config.yaml
d_model: 128
head_dim: 32
rope_base: 10000.0
init: "uniform"
init_std_up: 0.0532
lr: 0.00516
beta2: 0.99
lr_head: 0.00666
grad_clip: 0.5
seq_len: 256
train_tokens: 148800000
Each number is 128 + 32 x the weight over its row's rms, rounded and kept within 0 to 255. Layers, rows and columns count from 0. Numbers have three digits each. The size before them is the row's rms in percent of the matrix's.

# layer 2 attention value, 32x128, rms 0.111, rows 26-31, columns 0-127
095:181163106144151103126163111148103125085175137136168169112174160143123096088079076176134085093143136092132096186153117115143127169080098090147173122163151093111112135161147108118127135203232094092085132135129110115106126149099119187158195063160107091140099152129094115125097086136117157108146176160100032141106122061126157123110160090120154141122114153143120161087154126157090141124110
099:141102128096121121132113089153124149170121152105128182046128198064093132125097188158103124072148109184129150117126141154169084131162129124144042144140130133064105193131140147103138128147081091127141098154108125108146131116100084109169096183123145136147102088120107102117167133131103114202142154136106129140112150178158077193123205081161133100114090186131152089166121126094176158078129
096:118107119144116147113163112153156150179143127092149076094027162111099074138166148099140142131078096091094117126109145113124093143154155108082110068158136113126132135132104141170084093088088110174163156117147167155145114185159229125152087146112126107095138111132162173143097172168168128130149092141135169159151107105096136097196134197091150065102109163196118093152123141124118075135157
094:139182143135139161158058105146190123111139113176142098120153137166099119148142165139161098202124073141188097119093110088071136082147130161157181145117184102157124068149096117132124110093126068119134132136118123112162118123152115160086047112104096114102137174144074083133124087133117107106125121145132141142045129140153160096151120167111223186150131148093101066128137107161139168146084
099:121149174133122113144070125155040141141149136113110071106143179150168095147122149151069129079147122114127124090147123157142147136109172144130159077096100097162131134112128145146136146097177107072128142148182128107139081104084168177124108191157158161111110116130122128168130129145188142146048121103123137206167160185133072165049151179146116150151104177181104132154070156149152127080127
118:119118154145096100108127125158132146121100132176147138144136136090153127077132085145125107195118086117105165142133140171178164123125112118115177166086157117064139092212165078058155133175137144121079108133144153184127194120130148077123110081140069166108132175071129162159160110152183125122124123161170103131087187144120166143149126128143203168158188090167158187102146155126106104098123
# layer 2 attention output (transposed), 96x128, rms 0.138, rows 26-31,58-63,90-95, columns 0-127
113:110116142092124099137144145060134123072156184143140113141056102144135088138112089172121141121136072057134078105103115163144147151110088138107124098150099135076105129175117118105118191160208081104109146156135188140107124148103122120124134136093103128084080073132146140143062133206145130138124142091149105165026174148168104141124122110131151117151073194113149160153177117128155156095135
105:148079142133212124146158121166149176149076086093131109078120134102151124122097101184077116134165112111082178128106145148101150102144104136119121094118115150116129135157161067163129087161119173142105125093148138089125079084117096085199103122136165125097200157113144143131173086118143173163079095188069158135112119144168165162149097146129103146214157172138141103155166147134101054138106
108:147144131115112129192142172125117230148199115137100179084109131102127118050100138096124149161129121114119177132083115126043120128142058097154118090141144104120112141072086192189172086165120101129175103136139132138148187141123183112211120120170096048147141147144185076124128136146116113125140156104110106136125108135158153137125143134125139145115108113123090157158104156093105107090175
105:099113150121137131120113127109179115138187156079152135143153107157148158145099100090110077065100123128141073101162176124131185105125141093125083136123074127168120158111157139095136136144135041080119170130124135092168117108085079139115092148083093090125148174135125068132158089123183110128088124143119088185133123121082131141082162073137202115145186118161169076066173116147095122125058
098:155164154133139086155127081129124168218188180135132103091128122173156140116134147130159088124134131128117083091164144062130133166098120136161141158101158131124077152126135133065175158080090126144108164133173178158102149109118053143150115115127156147128129096063119142094186112110211119124059128109113147192167133132099142160142125133116139181114060151099126159110155120154183085106064
098:156122114166140083138177057112098127138101121159132105097145134148106130206173081100094086154142109114084125118115084090121127099164180129124146149116074135128187101134137180165151160054089134174120067140151131152101122081114124112178138056149058143148130162114162097111131120063150099170128141166138135081119115167195082100140185163103133125152087177124109118079128152105124180129161
090:159093169180088175177099111151110150123146099108090098147126134184134161174159147159184163156102142091131120063177152153110099084120133133137076114046149138144164145142077149129169133076119183130095075128092112147110101101162108121098095101107051121154147149093149133073189166096121152130153107117138189120149160100158082118109149065141112150185169074118117134106077155133130147167119
111:116133101215090079144130147105075139183160133178115156155077149145122148147130090069164100110080116119142119188131130109139154162097101159148163180100173111136127132108107146106123162127085144153062120197163088203119096138155132144095124150136145175152117146104167145142126116205151119114137121072098115134087163065128082120147160161100126166075197137186119132086075125137112161105106
110:096120127054132135160117142090107131120101125100134080136172185166128139143089099125053144155144156123086100131103110121113169116129167124132160173076137098108110174084131089058103150065153094095125116142106159087123105049119042136073154138114159184095174137146061144118131093143149159108127146168143132132147117193146123179084121132114069157097111124124139089080127135117156095148054
109:078114133052107136189177119138122147104112138144164093164150100110175144075156109090116165187141162071110142157143152145138154076119073123107108133117175145094129159120114168104174129156085154142120093102122127155087106170126138091115131113123131018137124055144117142139142155083133188102121174133154158083140088174168130123123103145157079145100118119092084141171109152058100063136170
106:143132103187138134069094246095159066116131122119161169105062083123112117129091155119200151102085144168151217154138126128117104065128142127092122113092118098105179065160100144123140116147122134156169084140115085124120127162167129138130110122125081172127149098106132177045095136171053088152147112085098126116101156169136104147119126108128118101113154108122150094143080105132127144152120
100:109119156104087115179129123149133165115108184079118124153145126111128119103113113113158147104127114142188150175154108102137116143089106148108109111134150075221085173060156068128153138145119172172133134126099092099123118149145143175139080173200136084138154067192111145116123138085115165075143162124110167125151145159074142088137123107083113157081075107051140143100121120121082069084181
091:137122088085137110180099177118193185162095093171093135123194137118123118095176149118123079160111192117133160119114096105137165105153093131082125140196111082133097120070137110085123159093088097158146112121167038124135092170105126197130177132146141093076158091107116143124145086187098129150140147103168178163158145133142102113109105147095094082150171118110117091143121094126153100138200
082:146180119082076129128121111106128147100100135092145151129134114140137097109138137140060149121141077123100126107155150122150073146157179085069115043145098134148201059109094186138118166125120146125138148137053139110186113144147152136141128118129128206143106125099166109095046127086084109108178128096135045120114130189053173145102107135119113167086125152122161147144112123112149182112137
082:117165110195084117099145093120113176104156159171126146124089099096112151179150127123139097082144194172121054152134139112195077075157163080158148154102114157112154101200100122124134137134133155119103182098131154157125112118215128094124140157123130146144086100115126145200157130078160104124174137101167088152112120116112102113150165123197098094166047122151116137128146096177136126072144
079:159100148155098162138101100190123092129075137095118174083079165110175103163132151146165162176123149153074192148124108124118070196125127171112130131103074088171120117153158090144126147148150169075134123179105114151136186077165152110141124121143199125057084129139093123105100152089158133126112130153057081116108197138088134138162120123106145102072112115104113152099106157143110155184174
097:133110151112130122179143130079080093088130129165124113214186140116116132102141128133070137169153160109108118120130170176131120119073163092153132071192150129127142175133098150137120122099170112120122162085106156108149176112101167038108122143130115115139138232147185117197129144096122132138173133131173103145172144103145161094127129131170080073137164140093121135119218113148092154093156
118:101128105087197184099099153124118124128140078146150108121157132172087104140123212136127148140097071147136131103088158165069142144107080179092094158194095125087102090108054119073103086162116128134151126113122146141143112159110135132113115135135140120096113128115127138111167165189168071152082133082117130161156146113092153195115168119143086105106163131125091154143164068125230126137079
# layer 2 MLP gate, 320x128, rms 0.176, rows 0-8, columns 0-127
098:121110140125103130138105101170149099160034075095131097137143054133172158062154128114180168123107120109086155187089101165123143099134141105097123137146079133126113117143139107086185166117188155098087129123147138155107165135131149128126156123133079105132096101161117172119176087150217122159137137125164208124139125160135052086114083154124144180107136132125153098126099092143176061081138
100:093137085060138136074112103125104115094212142099126126132167120123128138214131110139190064095156077090084109173169122141126159145101132106070092122100131130103161117130109142134150170116098126143221143144179089172118084150122165094128099147141152088130117054086099101182138154131094138096112067145107072141158133134138087102133108079111164151119137093117136069122099120107172118148082
098:202105120132097138056153108127123132114080112129168148116116146153141114181165119161098127172139094162109148179149123145196120120176128124125137159161165154090182116137077093141153139059091140088172109154112122145136151218068091158145131112167135151117130122161152144126092174179166101133094114050147127071131124121114136102107105066103199139123120178153151171157111136131172132095197
099:174172135098091094063130158155088188155158063117140126106205198135198168109182127193115139132080130087118125159103164096168102174141118113114103088124120106145171153145151116115155181117078092167164160085227130133179162135117101127183154122163135137120125105163088070140133164143163129137109116185115131093121123105111121104146137112096143140087126149148121126179118134076142139165137
102:151152148128140089103062089134131107139171127199098204119084123208163133087129175119148122116119110142075112137082154123165149160201111072068144096156109124140111096152140169131110107118136134180109121136145101131092177138189117124180079162111133140132139132161090118204159111124179144122169142169079100093082096107091118091124068153091177121107150097120089103125133090156075097148133
094:132107182134124097085095080145167143150067150171097142137119126121157174170159108081048179152117132086147130116118101110133081155067076179091156145137181073155114121081089108107111128124160167168137161065101116131111079081118118097126146185118166145137098145116144095081141150123191106147209128114145077126118120119145121090152088089119097120136131153145170093157137118109169187155192
094:126099103106126164139127062128100112127132155152150084085180127158127154168094091116127134144134114072087159104114138169139149121102101173153166105062161146123101127062206162100136093126140152127168110173125142137141128114088123161208185120132153103174174127133152115105138138104087097192161219168159142091157108101136175087141097135112147115086112164113115072082095174120168069110090
094:211144184106103148122116121108186158082122232081155099141127099091144127140113137112113116119201153131125155134161070122136199109111115150158180156121131103179131157096122135173155098123096131096088117095133135130077155141085138107140137131118058138108124156203123167084128152165108106215135154116125178136060190114124138103074194147095116126142116147150144147141153131133096117144110
102:144133082119125111090148159107144112052184108100171188114146116140170213089067133073093140165123152141143122161097169131098092129122092084127111113143120126131109082129109114102086134176154157168180191148171100136105114118063056131125147078096131155120125109167088086175154158111154132151124130141071154088125086089128105145162149162118127148197105139128135166151113137092046156092128
# layer 2 MLP up, 320x128, rms 0.169, rows 0-8, columns 0-127
100:116115159136115161072146157150132176148178179138116126073088141180180082189141144124108061161159155125171100103133143147167149117126086176166168140106097158128149101129134142137077072138152118177158124146146137123173103163143081131121109137107141084092122118161110127074108104162082118118173114111068097150101120129110151177121117120121147106104090049162067109155161127126064219141069
097:120164098103033136154123149137089085132096155091192182144119142083124209136138135107163154156122173189106120161168134105111166078121157157166161186128152114152196189104101160107122168135144073081144118154114130144141067167096161161152120101145118129096188153168152112082132146149095130138139186151099097145109128111126135120147095170173125114232141118146106151124143129145133109115169
104:131140135146156133075156137108024123099125197122121134077130115142144167152123093112127124168109166142156102160040143081144151119137148124110164186085140141154127147142116146107110057156186089118139148083114156120124104116127063137117143146147140129189126098107102144124172157082132163150149146067178144129145145099142121153117117084192091087138189125099150105097082103094085139223165
085:059122071158106172173115102127130167127183110118163150071125164140097151168135137136186140143091153083168140130139131043166149171124142099112159165137170156129105082131118128062167150196152165124110115125150168145131146149126134136158160122158096137155164081156130083145093104104122136142111123112145151069153128141084123143133158142129154145166220129195108088062134108099140079088053
097:180126101157122098107139149134112134128104144108122132098135107094112144136199112048160068133110068131146106098136127052155159185169099136075093129101118097096146143094141176104094125087075142160095087161156119157173153112106120113137100119120056139182090124131109169125134152098036125174159211100192103162131161169114146154106110085104171164133106111140107089149089126167113108147137
094:124106125118124135128124157137083146182122104102157073183096073119129213102121170206100157117151084118152181085041140159138077115113183089128157166101132111132116114126147146150163097141142037148050079153154159096107194116099134126131102119100145152097081096066154113132135140179139157104102159162118147116073091134152123121133138157148163165123153106117096113154132172177105130105143
089:135169090189114068143167105143100130078137126187088090092119083091121154118101162126148088151161114125127138063113150122131151161092192168098143124076145104118103130128178115117169100195128130120125193146149140114100189113126122199120116114054156151125168168147131141126156149096136105134093102128154166167129143093128122101129143098156130151161072118121126068200082210125198125164136
098:098101137104137081067144167130128131142133082088094159070081179139108123172163096158078087145132158109064098148152112150106084129121139082173087092144125127114096137152131082149107103091080075107197166152162140126168118157083162105151110141186121131124170115134097175157068111140142139139095154130152127089174089139116079139145075110111147164175193092112163091148071125067107114106084
100:080088140104126125126151130120029136173107168139176079099156097102129164097110115133123164132183099116110115072112118142099208162129117115171110122091122170116042192102084146185172137125127142137168078143069172175133093128160170183104114150077159048130099081153146166178124138098091149081155143130163106130124104108116102146139094143073111127142130118096089123110127132140150130113103
# layer 2 MLP down (transposed), 320x128, rms 0.144, rows 0-8, columns 0-127
089:126101137174107178073143130205126044145145184112155101120041092105117117164124167080164119117089161124130115162124136100151160167137090120125125122136132112166119123132126170148119128123096170082080168102150124182080084108170126117143121154154146231127130097177111199096124111120140134157143085076153112116103139105114131090118134159151074173098052102098101091136122133121110146189116
101:132153081096090099103122151151160143164181155115113121143143199091217171125160111152125126108119117137184107201186155128092176161151162160127103156163140117156110065096129198116141132153117139090162085136183113161109146129131099110095087159139150139127052131128124096117015109161117133111143131144150160087082146114184132130130118125175090146111114138133130078095104132121171063118110
106:115098093113073099131135131116136134135106058105139124120183103158128082115126092090122105141081032109139164086164128103149117107161080073139106118087177129163104141150108140130111141079129104143078057124092182126144073136134121086022160142081168089145140110156155149143099187154182077078091153152202115138124148098091116136099138125120168127107138130144119075152132149106128167101113
090:134121117099135110124101070145174117172100084088121129143137164065105149148077162245153123130084106108126103135178101128089141118076139100075046149134176160167136160126147170103093112114174075065109163119098141116144161153112133165085126124097151111074096093112113136161136135053127104124180183165123169117117146117147149125134102142112106088054136127107157124127081144075096145118131
103:098116105102105139047123071099142168170121160118137060154136143056107146166117121202090140138158145190148156145154169134120074143124126176108088195140144157083144095163164116130130149160120153089195122089120081157135096187084115094076137137144097096151130071093123101128124065130085149089180115155077158107137142160168130105172133099130100095171087140147144117099179105130103135124128
094:053096144187144131130221103109123174142142152107110153164085069051121162153119105158124146073136146120114094092131123141136101104090132190101132176162182142145081125131126106174120137069149174110137093092140130086118148156123098116101187095179158171119147147148186116143134076187119131130143096175113113147087123148122175116116135119174093148110115165089076144116103174129073175172122
097:116207131154168052126096112115125091118097139136113181088159105135124137114141142131128127133149059133164145139121153067088141127154102116155164091179113118117110169199211137115126109167096120071137130107119163082101167109191186111122107085126067105131127131102143112123115144147088126107125167166175093100080144159131105092111062162115180146094167062122120107166190110133119111192126
103:088096176136174169214115094117060125185135145151150130156127135148114093098105167078227099122090140125140088144133120137106145100112136152085124111098168158125134098090143083120148116115174117157170174095155083147115086122124104154152122123092161084144208102128164154094105108129111101116087225172101106177124113110101134114146098132110180175181088131114130125102092138147131135136194
101:109055182148143123160138064123123140094143109101075085137121146146096131141124162120107153159073085100120098135097070192110146126107119098101148149104143150155124111101072168080140093103150173051088056085113163152092111110165153119143132128126081171142197081145142045130157105098230089111163090130135092128112130075115156159119117137150142124149129111105178150133141124116174113122142